config.yaml
num_key_value_heads: 2
positions: "rope"
attn_scale: 0.125
bias: "qkv"
parallel_block: false
init_std_o: 0.0
init_std_down: 0.0
optimizer: "soap_variant"
lr_mult_up: 1.27
final_lr_fraction: 0.05
max_seq_len: 512
z_loss: 1e-05
max_steps: 4087
Each number is 50 + 10 x the weight over its row's rms, rounded and kept within 0 to 99. Layers, rows and columns count from 0. The size before them is the row's rms in percent of the matrix's.

# down: layer 2 MLP down (transposed), 576x224, rms 0.164, rows 244-254, columns 0-223
# gate: layer 2 MLP gate, 576x224, rms 0.224, rows 245-254, columns 0-223
# up: layer 2 MLP up, 576x224, rms 0.221, rows 245-254, columns 0-223
down244 098:34 48 71 56 47 31 48 51 43 47 50 34 60 55 36 54 41 58 65 51 55 61 58 45 66 52 48 43 47 49 51 45 36 49 46 31 49 59 49 57 57 44 55 43 59 67 59 60 32 52 51 56 51 45 61 35 44 57 28 58 43 50 60 58 44 60 60 41 54 40 58 51 42 57 55 57 42 55 58 49 43 37 45 50 56 66 40 62 74 58 17 56 39 44 54 61 54 50 48 33 43 57 49 38 58 45 45 57 48 44 61 54 39 56 51 62 41 56 41 39 46 38 54 52 36 53 67 47 39 61 43 46 34 19 41 55 52 64 42 50 30 55 46 61 42 50 70 41 59 59 42 51 44 37 51 56 52 66 65 49 45 58 44 65 56 44 69 41 33 58 30 59 55 65 57 30 48 53 35 46 58 58 38 80 51 47 49 58 69 60 61 63 37 35 62 57 56 45 46 49 45 49 57 42 39 37 57 47 53 55 52 54 40 55 40 40 55 62 59 54 45 37 36 53
gate245 094:63 67 38 62 48 50 65 63 55 54 61 67 47 61 34 54 55 55 40 49 48 32 55 55 28 47 26 39 48 50 30 69 48 65 50 54 48 46 45 56 56 60 43 55 56 33 54 54 25 62 53 72 44 64 32 74 63 34 41 52 51 42 49 48 59 66 58 79 54 66 40 70 52 48 57 47 50 63 33 55 37 34 46 56 45 72 50 53 49 49 51 57 54 39 57 51 50 55 59 37 50 49 56 37 52 34 46 54 34 60 52 44 68 41 50 44 36 51 40 52 51 55 45 58 43 41 62 50 63 43 54 38 61 44 48 48 33 49 53 45 57 42 38 40 64 46 45 62 55 44 59 64 47 58 46 54 53 43 65 59 39 52 63 45 52 50 47 66 56 38 56 54 51 34 65 43 44 55 42 44 45 48 36 80 31 50 35 47 56 49 66 48 41 51 41 59 53 44 54 50 49 45 33 52 56 47 40 44 50 49 40 42 47 53 58 48 37 54 51 69 47 68 43 53
up245 095:46 57 49 58 56 34 53 50 62 60 37 44 42 37 44 53 52 54 55 34 41 50 36 48 31 31 36 51 40 33 52 69 49 58 54 33 36 55 46 43 55 51 56 50 40 26 58 64 54 48 45 44 35 54 49 67 54 45 33 59 52 51 32 39 65 37 62 58 51 56 41 65 57 41 57 49 44 51 48 43 62 56 54 85 50 63 55 70 53 38 47 49 53 59 44 54 31 38 59 36 58 42 70 57 53 61 60 42 63 48 48 47 78 58 48 56 37 60 52 48 60 46 52 52 59 42 63 48 63 57 62 41 46 30 43 43 50 60 44 57 51 52 47 43 73 38 48 56 45 66 59 58 40 44 64 56 52 44 37 36 41 52 58 41 59 36 55 50 56 44 47 44 40 58 59 41 61 52 26 58 41 47 42 55 53 45 67 49 53 41 35 48 56 70 46 66 44 51 49 54 50 60 51 50 52 40 35 46 66 50 54 44 31 45 51 35 36 42 39 57 49 25 50 50
down245 096:65 38 68 57 50 61 61 46 51 39 33 57 40 71 48 54 58 58 54 60 45 33 72 43 66 52 34 49 54 51 55 71 46 38 55 53 51 36 40 37 45 58 64 48 46 59 46 40 48 44 50 52 48 47 46 42 39 40 50 77 53 60 48 68 57 33 39 56 57 53 65 37 44 54 58 52 51 55 56 51 26 66 53 52 55 58 33 35 64 51 55 58 39 37 44 63 31 54 61 32 48 42 52 61 55 32 60 53 52 53 60 35 59 50 34 52 45 45 42 39 25 49 58 46 56 63 55 54 37 51 65 52 50 54 60 61 81 55 45 41 51 69 44 57 42 48 40 47 70 48 28 54 40 44 58 50 50 44 47 42 42 50 44 39 53 65 56 46 36 45 47 31 50 52 37 51 47 57 43 48 51 52 32 50 56 54 39 40 66 52 55 42 62 53 60 51 66 32 66 67 53 45 45 52 42 56 51 43 41 54 45 74 42 57 40 57 47 56 57 30 44 48 43 58
gate246 086:53 48 47 58 65 69 59 54 42 42 34 63 43 51 49 51 57 27 49 60 71 42 51 53 51 52 51 50 49 52 52 54 41 56 48 36 64 42 30 60 51 56 66 43 60 48 31 54 41 52 63 72 58 47 64 58 22 48 47 51 45 52 45 45 46 50 68 35 65 46 51 42 39 57 34 68 52 52 39 58 50 46 38 54 47 49 35 56 53 36 33 57 37 58 56 41 51 65 58 67 54 42 35 52 61 50 55 48 59 55 45 40 56 41 53 36 48 59 42 56 65 41 47 48 30 58 64 64 33 59 25 49 56 56 37 43 51 33 63 43 53 30 53 38 38 42 54 47 65 60 35 38 65 52 34 42 52 58 48 44 56 55 52 38 48 55 42 46 52 60 50 59 61 57 64 43 51 53 44 50 50 43 71 52 53 37 60 32 44 57 32 71 47 54 49 41 73 51 42 59 44 53 41 52 55 25 29 49 37 43 41 44 54 57 38 40 59 50 43 45 39 51 42 41
up246 095:35 46 58 49 33 40 43 47 56 52 32 36 52 39 59 55 49 47 56 59 47 35 53 55 47 52 59 63 44 64 38 37 35 45 68 41 57 58 61 33 53 41 60 44 44 64 46 68 36 44 52 53 39 65 35 55 75 57 39 48 51 54 40 52 54 48 56 53 49 67 57 45 47 55 78 54 49 49 57 56 57 48 41 53 58 51 50 52 54 52 66 31 65 45 56 49 39 71 69 62 50 47 45 53 39 44 60 39 63 22 54 51 48 70 48 54 39 55 49 35 59 47 50 43 40 35 59 41 66 32 71 67 33 54 56 52 49 49 56 39 46 63 64 69 39 56 50 47 52 49 65 51 43 49 61 45 48 49 66 60 45 60 48 55 56 28 59 46 42 51 45 26 53 54 62 39 46 50 59 67 48 44 58 50 53 70 39 46 50 72 54 45 54 55 34 53 59 43 48 47 43 52 52 55 45 53 73 54 41 64 51 44 42 48 62 40 30 58 65 44 39 34 53 51
down246 097:65 43 67 49 57 42 55 42 44 44 49 68 55 62 49 55 61 46 43 45 37 49 51 32 38 48 42 54 46 52 51 47 59 39 38 57 42 33 36 56 43 60 46 52 48 55 51 48 52 52 63 52 65 55 51 54 51 53 56 37 54 55 70 56 52 53 53 66 56 46 57 43 48 57 52 64 37 46 52 40 58 55 33 29 69 57 54 60 24 57 41 49 54 40 61 54 43 61 44 54 41 43 69 56 66 49 53 54 41 55 54 43 59 59 45 67 40 55 49 35 41 61 53 50 53 61 40 34 36 49 50 55 51 60 42 47 33 36 39 39 50 40 45 35 47 32 53 56 35 58 35 55 52 39 38 46 54 36 56 28 58 49 42 63 63 60 44 57 54 56 51 45 45 46 36 47 60 43 44 39 38 45 39 38 56 37 73 57 50 48 46 55 47 68 53 66 84 71 53 49 58 47 56 56 83 36 55 51 61 40 44 37 23 43 51 37 57 67 36 36 52 45 47 53
gate247 094:43 39 60 46 52 41 44 29 44 56 30 66 43 39 36 45 52 64 52 41 57 58 67 64 47 38 54 64 54 47 44 56 58 51 49 39 55 55 54 46 31 44 47 55 59 60 42 56 52 39 53 41 48 65 47 48 56 42 45 45 52 47 60 58 50 56 50 47 43 41 54 60 58 68 37 54 42 57 34 19 47 38 59 58 49 51 55 57 30 52 44 62 64 52 63 42 60 78 40 51 51 51 53 48 58 56 45 44 52 53 43 51 30 34 29 62 38 46 52 58 54 52 47 63 22 46 49 38 64 43 65 52 55 56 51 49 63 61 60 57 35 41 39 48 49 61 52 57 24 47 49 49 42 40 47 53 43 59 51 33 54 32 55 40 57 65 53 51 24 45 52 52 50 48 49 40 36 60 53 52 70 43 55 31 28 63 52 43 51 52 53 41 59 51 54 36 54 50 54 39 63 55 47 45 56 65 45 52 53 64 30 60 57 81 62 53 64 61 59 45 66 57 54 60
up247 092:39 58 69 50 57 54 47 56 39 40 71 45 54 45 57 54 41 52 33 69 47 35 48 33 56 63 43 68 27 70 69 48 58 41 44 41 61 62 53 44 57 50 50 45 50 41 43 46 52 64 61 56 47 52 48 31 58 50 47 46 37 44 51 50 56 46 58 69 61 49 70 47 60 54 51 53 54 42 52 61 64 43 50 61 43 34 35 40 76 38 47 65 49 62 43 39 48 41 45 46 49 54 53 48 46 41 49 40 56 75 53 47 57 63 42 46 55 44 43 45 58 64 45 35 73 28 41 43 42 45 42 45 33 56 54 51 52 44 40 51 51 57 40 57 39 48 44 59 59 57 34 54 66 69 50 61 57 30 58 60 56 46 32 56 48 58 47 50 68 59 43 33 66 41 76 50 49 59 45 57 43 44 38 52 44 53 45 47 71 58 43 38 43 51 62 50 34 60 51 65 52 45 46 41 22 62 57 57 43 56 60 54 51 34 43 49 42 41 52 49 61 50 47 34
down247 100:34 55 51 50 52 71 41 37 69 25 39 53 44 33 25 77 48 43 46 57 50 46 31 40 44 37 59 46 42 56 62 64 35 50 54 41 53 56 63 53 33 53 55 49 43 37 60 42 52 57 72 60 44 52 38 46 37 36 60 51 42 51 70 64 48 39 44 65 48 57 54 50 48 65 50 62 51 42 30 68 45 50 51 41 42 48 37 65 47 42 53 39 35 54 36 42 59 59 59 31 49 51 51 60 45 57 51 45 49 60 51 43 67 59 54 49 42 52 59 55 59 48 52 56 44 39 45 43 44 32 39 59 45 47 58 50 47 50 50 49 50 60 50 44 43 37 42 29 51 54 26 52 53 58 50 46 61 59 57 55 55 56 47 63 44 52 37 67 35 51 58 59 64 32 44 53 54 51 56 31 51 79 50 49 50 46 33 54 56 35 46 33 57 47 50 56 50 43 36 49 54 51 50 37 58 58 47 60 46 31 56 73 48 30 33 59 52 46 51 47 47 42 40 31
gate248 104:69 46 56 60 59 35 58 63 47 56 36 37 42 37 60 43 71 46 48 53 55 57 43 55 59 53 28 59 45 51 46 47 48 48 62 56 50 54 38 61 52 52 59 33 39 51 43 30 53 53 56 49 37 42 59 44 44 55 52 45 46 53 55 62 57 61 50 57 59 59 30 55 40 40 54 64 47 36 54 42 57 50 36 43 53 56 45 36 49 50 65 58 51 45 31 31 40 52 60 62 48 46 54 79 56 49 47 41 36 56 62 34 50 58 44 47 38 51 46 64 52 53 50 53 49 47 35 55 38 53 50 63 33 60 41 60 51 54 55 58 40 63 51 56 43 49 39 46 43 49 44 36 43 40 38 54 53 35 53 41 42 55 43 54 50 64 74 43 46 44 44 29 66 30 49 57 70 47 75 63 41 29 44 51 59 45 67 43 55 51 53 66 52 74 69 62 59 34 41 33 52 54 35 47 58 73 63 53 46 44 48 38 43 43 68 68 47 47 44 38 55 60 52 41
up248 104:43 37 25 52 49 39 32 28 57 53 55 40 56 55 69 58 35 52 53 52 66 44 48 45 38 55 32 63 55 39 52 38 62 44 40 67 58 56 39 42 55 44 59 39 58 45 46 58 46 62 55 48 49 56 54 54 51 50 55 51 37 42 54 65 62 58 31 52 47 53 51 36 51 44 52 54 50 43 49 58 48 44 55 50 38 47 59 54 38 51 49 34 52 52 63 52 36 52 30 64 43 53 59 74 56 40 60 32 27 43 39 56 44 55 55 44 52 55 67 64 54 56 60 44 45 41 53 59 45 49 60 48 34 68 47 52 40 34 65 72 44 51 51 53 54 49 61 51 44 54 55 38 64 39 42 60 55 42 53 27 45 60 47 38 41 66 48 56 42 52 54 78 68 41 58 51 71 60 48 43 42 54 68 49 61 29 45 44 54 60 64 61 42 60 43 65 65 61 49 43 70 47 52 38 48 47 59 65 42 60 47 45 45 45 63 42 45 60 36 48 31 52 29 43
down248 103:55 30 64 76 25 58 36 52 49 49 53 43 58 57 49 57 43 60 36 34 66 51 36 57 63 61 33 37 54 42 62 52 66 42 52 70 62 62 56 38 58 43 43 74 45 46 48 27 31 45 47 51 62 52 47 49 37 69 55 42 45 49 60 54 41 50 37 52 56 48 48 47 72 34 52 70 54 34 71 62 46 55 42 43 52 44 38 44 53 46 69 54 57 44 51 43 56 48 65 51 59 37 53 47 58 50 37 40 46 33 51 64 60 45 56 39 47 52 40 52 57 53 63 44 40 56 34 57 38 36 56 48 65 57 42 39 53 55 47 52 52 54 43 55 63 40 39 40 47 31 56 37 39 53 50 54 57 52 50 52 67 44 39 47 51 76 58 54 45 48 56 54 52 46 50 57 60 51 60 53 50 37 56 45 55 43 53 40 48 61 33 55 28 54 50 49 40 64 57 69 31 69 54 53 51 35 38 63 53 48 47 38 52 36 46 44 50 51 39 48 32 45 44 31
gate249 103:52 43 52 62 48 48 75 56 35 50 39 46 57 55 33 39 56 41 46 60 55 54 57 41 30 43 43 58 39 40 61 65 43 51 60 46 60 52 37 53 55 59 64 56 41 55 57 62 51 45 46 42 53 48 60 52 47 53 42 73 30 48 62 55 44 47 58 40 73 61 60 58 36 49 54 52 49 37 37 48 50 52 68 50 45 36 51 48 49 33 52 60 64 60 44 50 39 55 64 55 44 38 71 59 53 45 63 49 54 66 65 61 41 66 42 48 45 47 66 59 42 49 63 58 53 50 57 71 30 38 55 54 48 40 47 60 64 46 65 34 61 59 46 30 37 53 31 53 68 38 49 58 64 59 40 50 41 38 54 50 40 64 37 48 70 33 44 69 58 50 46 41 52 56 30 48 25 48 61 60 55 28 52 73 32 44 51 41 31 53 31 50 43 58 50 55 43 51 49 45 57 54 44 50 40 48 48 43 51 45 45 49 52 66 52 39 55 61 44 34 47 57 56 47
up249 098:43 34 42 27 29 46 62 45 47 36 74 49 43 39 40 52 39 64 58 51 46 63 64 49 46 58 50 62 63 58 37 59 44 53 46 40 58 46 64 57 46 49 64 41 61 48 58 53 41 43 48 49 44 38 52 55 65 49 40 61 57 62 52 55 60 38 71 57 74 47 54 59 61 49 40 58 63 49 52 49 56 62 61 34 66 46 67 54 42 42 62 46 60 48 46 36 40 54 43 62 61 48 59 53 40 53 47 65 27 44 32 55 38 54 58 48 64 42 51 40 64 51 41 48 66 33 60 58 45 55 47 60 61 51 60 51 47 53 58 49 47 56 32 56 26 49 49 53 54 61 64 41 59 45 57 52 48 38 63 65 41 39 45 49 45 50 34 55 51 50 47 41 45 69 53 38 56 36 48 52 49 39 53 52 42 60 38 58 43 52 27 53 58 51 63 40 62 44 44 54 53 41 39 58 60 43 70 44 61 61 49 37 52 37 48 42 53 13 37 51 41 29 49 62
down249 106:44 46 49 51 44 40 59 68 44 52 51 55 54 44 45 39 59 45 63 60 36 70 59 53 60 60 54 47 46 43 43 50 30 37 39 34 54 66 56 59 45 56 54 44 39 70 58 46 34 49 54 61 55 49 22 64 58 49 50 65 51 51 41 49 41 32 36 48 48 63 51 45 40 50 43 45 59 32 58 59 58 57 52 41 51 59 64 54 63 43 45 53 62 48 48 46 38 64 54 55 51 58 48 41 64 55 62 48 32 52 65 49 37 47 50 45 42 40 59 66 27 57 64 43 60 47 50 74 51 34 67 52 52 53 57 52 52 48 36 35 54 39 47 61 45 75 36 51 63 58 58 61 53 47 55 43 55 41 40 69 48 45 48 44 43 44 40 35 53 42 37 53 51 47 44 45 45 61 51 45 70 60 61 48 42 55 50 67 37 44 74 53 41 35 34 50 31 26 41 44 62 67 56 62 40 61 55 43 64 48 40 24 44 54 52 45 61 43 50 61 47 49 62 40
gate250 105:50 26 67 68 49 62 52 50 65 38 48 53 44 24 29 42 66 43 58 43 49 60 63 30 47 42 39 30 46 44 53 36 57 55 43 39 77 67 56 53 39 57 51 55 54 54 43 41 56 66 55 51 57 52 47 44 44 39 46 62 42 51 57 42 49 50 39 59 46 39 57 34 32 54 53 57 52 51 50 44 51 66 41 58 46 35 60 66 52 58 50 72 49 55 45 49 38 59 61 58 35 46 48 42 31 40 67 50 68 80 39 54 48 59 53 43 52 45 52 54 39 53 70 61 54 64 51 48 60 56 61 37 51 65 50 55 55 50 57 40 57 60 47 62 64 39 44 39 45 53 62 52 65 53 54 39 37 57 46 50 43 50 30 43 49 49 47 46 47 67 41 61 51 53 66 65 39 49 62 41 59 42 54 64 56 40 41 47 57 44 26 45 42 61 48 48 48 51 49 59 60 41 39 54 44 53 60 49 33 33 51 65 51 37 51 48 44 59 66 66 45 43 35 35
up250 101:51 52 52 59 54 47 47 76 37 48 34 33 57 41 57 43 37 41 47 50 51 29 57 42 47 66 59 58 44 61 54 50 42 43 55 49 39 32 39 58 37 41 41 49 43 35 52 55 49 55 69 53 40 56 63 41 60 62 54 70 28 40 52 41 64 44 44 56 60 60 37 44 55 43 44 49 65 53 52 62 44 44 54 44 50 43 39 43 41 42 51 47 53 43 49 58 50 51 59 65 53 44 55 67 56 44 49 50 45 43 48 58 63 43 60 67 35 64 61 44 56 59 51 45 51 45 44 36 41 58 34 54 39 69 47 51 61 59 53 67 54 44 57 47 46 55 58 58 49 49 46 58 58 64 38 46 53 51 59 32 68 65 37 58 27 44 45 31 51 43 55 41 50 54 62 49 37 32 48 49 46 23 56 34 55 52 70 34 47 34 77 70 49 46 61 66 54 42 57 55 35 48 48 32 49 32 53 62 31 53 73 51 52 55 59 65 34 46 52 43 50 52 55 55
down250 102:52 55 60 55 47 67 56 55 53 51 49 47 26 57 49 45 40 41 26 53 52 36 47 55 59 65 51 58 45 59 67 54 62 43 58 63 42 50 48 64 42 52 52 54 46 56 45 46 53 40 45 49 69 56 40 64 69 34 50 47 53 47 38 77 33 58 37 42 43 60 54 46 62 56 51 44 43 54 54 38 40 70 54 35 46 66 46 43 58 46 50 32 77 65 51 40 43 40 51 54 45 45 61 34 56 41 63 57 54 59 48 52 25 70 42 59 57 58 56 37 59 57 71 68 51 42 46 36 53 65 29 35 55 59 65 36 47 48 45 45 40 47 68 64 78 47 50 58 46 46 59 48 51 54 57 61 47 59 49 47 46 49 45 54 55 27 37 48 57 55 50 43 62 67 63 49 52 57 56 72 55 49 31 47 56 38 45 64 54 41 62 50 58 59 40 52 51 53 24 48 47 52 59 40 48 44 55 64 61 43 40 48 51 60 46 47 55 46 49 30 40 57 53 55
gate251 103:50 67 53 77 49 53 69 52 51 52 45 64 31 45 44 55 46 30 54 23 54 54 44 42 62 59 66 40 38 43 55 58 44 55 59 44 47 43 34 49 51 45 52 44 44 54 27 56 60 58 57 56 55 63 43 52 61 65 52 44 53 40 40 73 52 40 29 70 52 44 40 65 34 43 40 58 41 25 42 35 40 60 59 59 52 45 70 58 49 39 39 52 49 58 60 47 55 46 50 64 41 41 41 56 38 68 47 39 52 55 42 64 71 47 40 42 57 55 64 59 47 57 62 39 58 58 60 52 55 48 47 37 51 59 41 55 42 56 49 57 63 44 59 54 50 40 68 58 55 26 44 56 55 54 40 52 51 54 53 38 40 36 63 42 40 50 46 57 46 53 61 62 52 66 45 50 48 60 38 53 47 25 41 58 46 54 37 46 59 52 47 40 56 57 56 48 31 36 66 45 46 47 53 39 53 34 58 51 41 35 47 51 54 39 35 51 51 56 42 35 53 67 36 67
up251 098:50 66 56 59 69 54 64 46 59 47 70 39 60 72 44 56 53 49 50 43 45 24 55 53 42 41 34 44 48 65 68 52 45 56 54 64 51 50 59 45 66 49 50 48 44 45 52 61 48 38 50 46 55 52 38 69 55 38 40 63 31 52 61 52 51 50 61 55 59 45 49 46 52 57 45 55 45 33 49 67 59 42 68 59 58 67 47 41 47 62 49 66 65 64 46 46 42 59 53 48 49 65 61 57 69 70 42 52 50 66 47 54 47 35 46 38 57 59 56 61 51 55 38 60 41 40 55 80 57 51 64 48 44 34 52 49 52 35 40 58 48 57 58 42 33 53 43 31 27 52 41 48 66 41 44 62 49 68 54 45 56 46 59 37 44 45 48 46 50 48 41 65 38 45 46 62 41 60 55 55 55 47 50 48 53 40 47 34 41 72 44 27 37 48 44 30 44 42 62 28 43 43 56 34 51 55 39 64 39 39 57 40 53 52 52 60 47 47 53 56 66 55 50 70
down251 098:49 39 58 54 37 53 45 56 38 69 50 65 51 61 56 28 51 51 64 58 53 47 44 42 53 53 68 65 59 48 40 51 39 46 49 33 59 53 55 59 45 48 72 57 46 44 63 62 35 48 40 54 43 30 55 46 38 34 50 42 53 44 40 56 39 43 41 57 50 34 61 45 41 42 58 53 49 45 56 48 46 60 70 57 38 46 57 53 65 55 46 58 23 38 48 66 34 43 41 61 50 65 47 40 44 60 43 39 48 58 58 52 60 50 55 40 33 65 60 32 52 49 55 49 46 49 29 59 46 22 45 58 52 35 49 38 54 54 41 57 21 52 46 72 53 62 43 60 54 53 80 40 50 44 40 43 56 53 57 53 48 55 51 40 46 40 42 44 48 57 43 42 67 48 69 54 43 62 57 56 47 46 38 56 42 63 59 37 41 61 56 65 53 47 29 56 60 58 41 40 53 63 42 53 69 53 60 49 51 50 41 61 38 42 43 68 57 71 50 50 52 40 62 38
gate252 091:51 63 58 59 58 42 43 58 47 52 51 52 46 44 40 57 46 56 46 57 64 49 49 49 37 67 68 63 28 64 49 65 60 54 44 53 58 48 54 52 48 46 47 65 45 45 39 48 46 45 53 48 47 48 53 62 47 49 57 54 54 49 28 43 58 51 42 69 60 47 65 31 51 51 48 64 64 47 37 35 62 43 41 46 33 68 40 51 51 46 47 48 31 39 36 65 64 35 60 63 46 62 38 54 51 34 30 48 42 64 32 60 63 33 39 76 62 32 42 46 42 40 36 47 43 72 58 65 48 41 44 56 63 45 59 70 39 37 57 47 54 71 58 78 51 51 61 42 60 37 44 34 58 41 46 50 58 65 50 56 40 58 58 40 51 70 40 44 36 49 40 50 46 57 56 36 59 50 53 46 44 67 50 47 36 53 54 61 51 42 45 67 58 43 53 38 35 54 37 56 45 53 46 54 55 38 61 53 31 48 36 43 46 54 37 50 43 57 61 64 60 54 50 50
up252 094:26 55 58 40 49 59 49 41 41 65 57 59 42 54 54 43 39 46 41 56 53 67 62 36 55 39 73 51 47 58 63 42 43 38 49 52 47 42 46 72 40 49 63 58 39 54 71 34 49 63 60 52 44 56 40 33 35 37 42 50 40 49 54 36 57 55 44 50 58 32 59 44 51 45 47 66 71 47 47 52 50 48 56 38 50 69 54 55 34 42 53 67 53 57 36 41 79 55 52 47 46 64 50 38 58 49 73 45 52 37 40 55 46 45 36 59 57 39 44 57 44 65 43 48 24 76 60 67 56 53 49 32 38 49 46 50 51 35 45 33 56 53 55 58 33 45 57 39 43 51 57 40 56 33 38 54 53 46 61 39 59 60 54 54 43 38 56 52 38 46 52 47 41 40 61 65 44 47 41 42 41 52 58 30 47 40 43 65 63 42 40 55 44 47 58 51 66 59 40 66 41 40 48 46 54 56 47 50 65 37 43 52 53 72 44 44 54 60 58 53 71 53 42 56
down252 091:62 48 37 45 64 53 51 58 48 49 54 45 49 54 57 42 59 41 50 53 46 40 32 44 51 49 43 60 41 38 48 55 63 67 65 45 63 22 39 58 57 56 36 55 51 34 70 47 49 39 57 40 41 41 36 63 71 53 50 49 54 46 52 46 52 66 59 47 70 58 61 60 52 58 57 53 42 34 48 66 76 43 57 37 35 37 58 57 49 78 64 40 38 49 63 46 50 42 45 38 62 53 60 70 54 52 50 47 48 64 54 46 48 55 49 67 65 52 62 43 46 48 62 44 55 46 50 49 46 39 57 50 55 44 64 50 44 58 70 66 60 62 43 52 55 53 52 50 52 51 47 35 43 52 59 49 58 58 35 43 51 46 41 76 43 54 51 45 62 59 47 39 68 40 52 56 42 48 61 58 52 43 43 43 59 50 54 32 60 65 72 47 42 29 29 52 53 56 65 67 40 54 51 71 57 53 49 57 46 23 49 34 58 39 56 48 42 38 54 45 37 48 37 62
gate253 103:59 46 66 67 44 34 38 49 42 48 61 47 51 47 47 66 53 60 45 44 55 29 49 55 43 44 51 46 40 51 60 44 58 39 54 58 24 52 45 66 55 49 45 47 62 63 46 53 47 49 62 56 57 44 53 51 57 42 46 61 50 64 40 42 60 43 50 28 56 53 47 40 34 51 36 49 75 45 42 51 43 57 50 43 38 56 52 45 43 67 51 55 46 48 42 49 44 50 65 53 59 48 59 55 45 48 44 44 39 58 52 55 47 60 60 57 46 47 31 59 53 73 52 60 52 51 52 40 36 45 36 25 65 45 57 65 66 55 49 38 45 40 62 34 43 32 64 60 39 55 42 50 39 32 47 55 56 63 53 61 45 40 69 57 44 54 70 49 35 45 40 37 55 40 57 52 42 59 52 26 36 61 49 32 77 38 73 48 48 50 53 47 50 61 45 30 70 49 49 27 48 42 47 60 56 42 69 55 63 57 41 65 37 42 42 52 57 34 36 53 53 55 50 52
up253 095:62 57 64 59 56 48 53 63 61 24 56 24 44 57 41 48 44 57 67 56 43 50 51 60 44 38 46 60 53 38 57 31 57 46 39 38 44 59 50 61 45 36 42 54 52 48 41 48 51 31 28 57 51 36 60 55 57 51 54 51 52 61 55 45 56 38 56 63 51 30 66 60 29 55 43 55 50 36 38 73 47 49 53 50 31 53 41 43 62 59 61 40 32 54 50 42 49 43 49 48 69 66 68 69 39 33 56 55 58 57 59 44 54 45 56 47 48 59 40 72 47 40 56 54 49 61 50 47 44 55 46 44 47 35 70 52 43 55 46 38 52 42 60 54 53 43 56 50 51 57 43 43 58 51 75 53 52 47 42 71 45 43 54 46 71 52 50 44 31 50 62 43 49 46 48 33 41 45 45 64 46 58 42 52 71 44 50 54 48 64 30 58 49 47 52 55 35 51 36 46 65 33 45 64 41 47 58 36 67 69 37 55 35 54 64 54 60 43 47 52 48 57 66 40
down253 101:62 39 58 62 47 46 58 54 34 38 46 56 52 36 34 64 53 56 52 65 49 38 46 33 60 47 58 53 46 58 63 51 37 62 75 39 41 60 50 42 42 46 61 54 57 47 48 37 49 43 50 59 46 46 38 66 61 51 44 65 43 43 46 42 63 51 58 46 32 46 57 55 76 33 41 45 51 63 57 60 54 46 44 28 45 54 65 61 58 33 36 42 67 59 50 61 39 76 55 56 60 48 68 65 48 48 43 41 59 37 36 43 42 56 59 35 36 46 54 63 29 50 51 40 66 59 64 62 45 47 49 48 57 57 35 48 42 48 48 50 54 54 52 64 56 39 54 43 59 41 53 35 54 39 61 33 47 52 48 48 41 60 37 72 51 65 43 54 52 56 48 57 38 65 53 65 59 56 24 42 62 52 46 49 47 40 49 56 49 47 58 62 62 71 38 38 49 70 51 50 53 47 54 36 38 46 59 61 41 70 64 44 37 51 50 39 41 49 39 50 54 48 35 45
gate254 097:44 63 51 46 45 35 65 61 63 49 57 32 34 41 60 66 55 60 42 41 63 70 43 59 33 38 45 69 51 46 46 47 61 60 47 41 45 65 53 55 34 45 54 53 54 66 51 44 73 50 54 58 43 56 45 51 49 44 38 40 68 56 65 38 33 51 56 68 43 65 47 54 44 66 60 48 46 41 56 58 38 48 51 52 68 41 39 67 39 43 51 59 40 42 51 51 56 52 51 33 54 48 49 44 33 59 71 33 46 42 66 43 62 35 47 76 74 57 58 56 50 44 38 42 40 45 57 53 40 56 43 43 59 47 59 60 40 52 60 48 41 50 53 35 48 56 63 59 67 57 53 39 42 36 44 48 55 48 61 31 56 49 57 35 34 50 49 40 64 51 47 40 59 51 37 56 55 46 42 51 46 25 36 50 52 46 55 57 44 45 44 56 35 61 54 57 64 42 63 42 26 51 48 50 45 53 47 52 57 61 51 35 60 55 46 48 49 53 44 19 33 50 65 54
up254 102:61 35 52 51 53 71 37 51 50 50 41 59 68 63 43 55 64 40 52 51 47 46 49 35 53 39 43 44 44 59 47 43 58 49 75 49 50 46 40 52 48 68 52 47 54 51 44 43 54 50 49 40 52 50 40 66 50 53 60 38 36 38 24 52 69 47 50 49 61 38 61 46 64 63 52 43 51 44 68 39 38 56 58 56 49 60 40 40 68 42 60 44 46 50 51 47 31 47 55 53 58 59 39 52 64 44 34 54 45 56 38 56 62 47 67 49 52 45 62 65 66 53 47 58 67 65 65 41 55 54 52 57 63 75 41 56 54 35 43 66 34 56 40 55 53 51 41 43 22 54 51 47 49 51 34 45 52 59 52 59 37 55 46 37 51 50 52 30 56 65 52 54 50 51 53 49 56 42 46 59 41 68 54 45 61 49 42 31 66 39 36 57 50 54 34 52 52 47 53 39 72 35 21 51 37 45 44 57 54 50 50 59 39 34 52 30 22 49 49 50 59 63 58 44
down254 105:44 50 41 58 39 36 44 49 52 54 51 53 48 38 55 66 47 66 44 65 63 50 63 56 18 53 53 54 33 50 42 50 52 59 66 55 53 30 39 40 44 53 34 39 56 45 49 75 69 52 36 51 42 55 60 64 48 46 70 55 37 66 45 44 52 45 39 47 52 49 60 41 45 45 67 48 53 48 54 54 59 43 63 46 54 41 50 41 38 70 55 45 44 56 56 42 59 53 55 51 53 56 53 50 50 55 62 48 50 75 63 64 37 57 60 56 51 57 36 55 41 55 35 57 50 67 64 46 35 44 66 50 44 44 55 49 37 62 57 63 43 29 46 39 42 46 44 58 31 67 50 52 63 73 51 34 46 51 62 28 49 38 41 50 35 35 65 64 43 47 54 58 47 45 56 61 36 54 42 43 65 62 39 39 55 55 51 33 62 44 46 41 47 42 55 59 42 75 41 57 51 44 50 70 40 43 51 54 48 63 38 52 37 36 66 44 48 54 51 61 44 57 48 33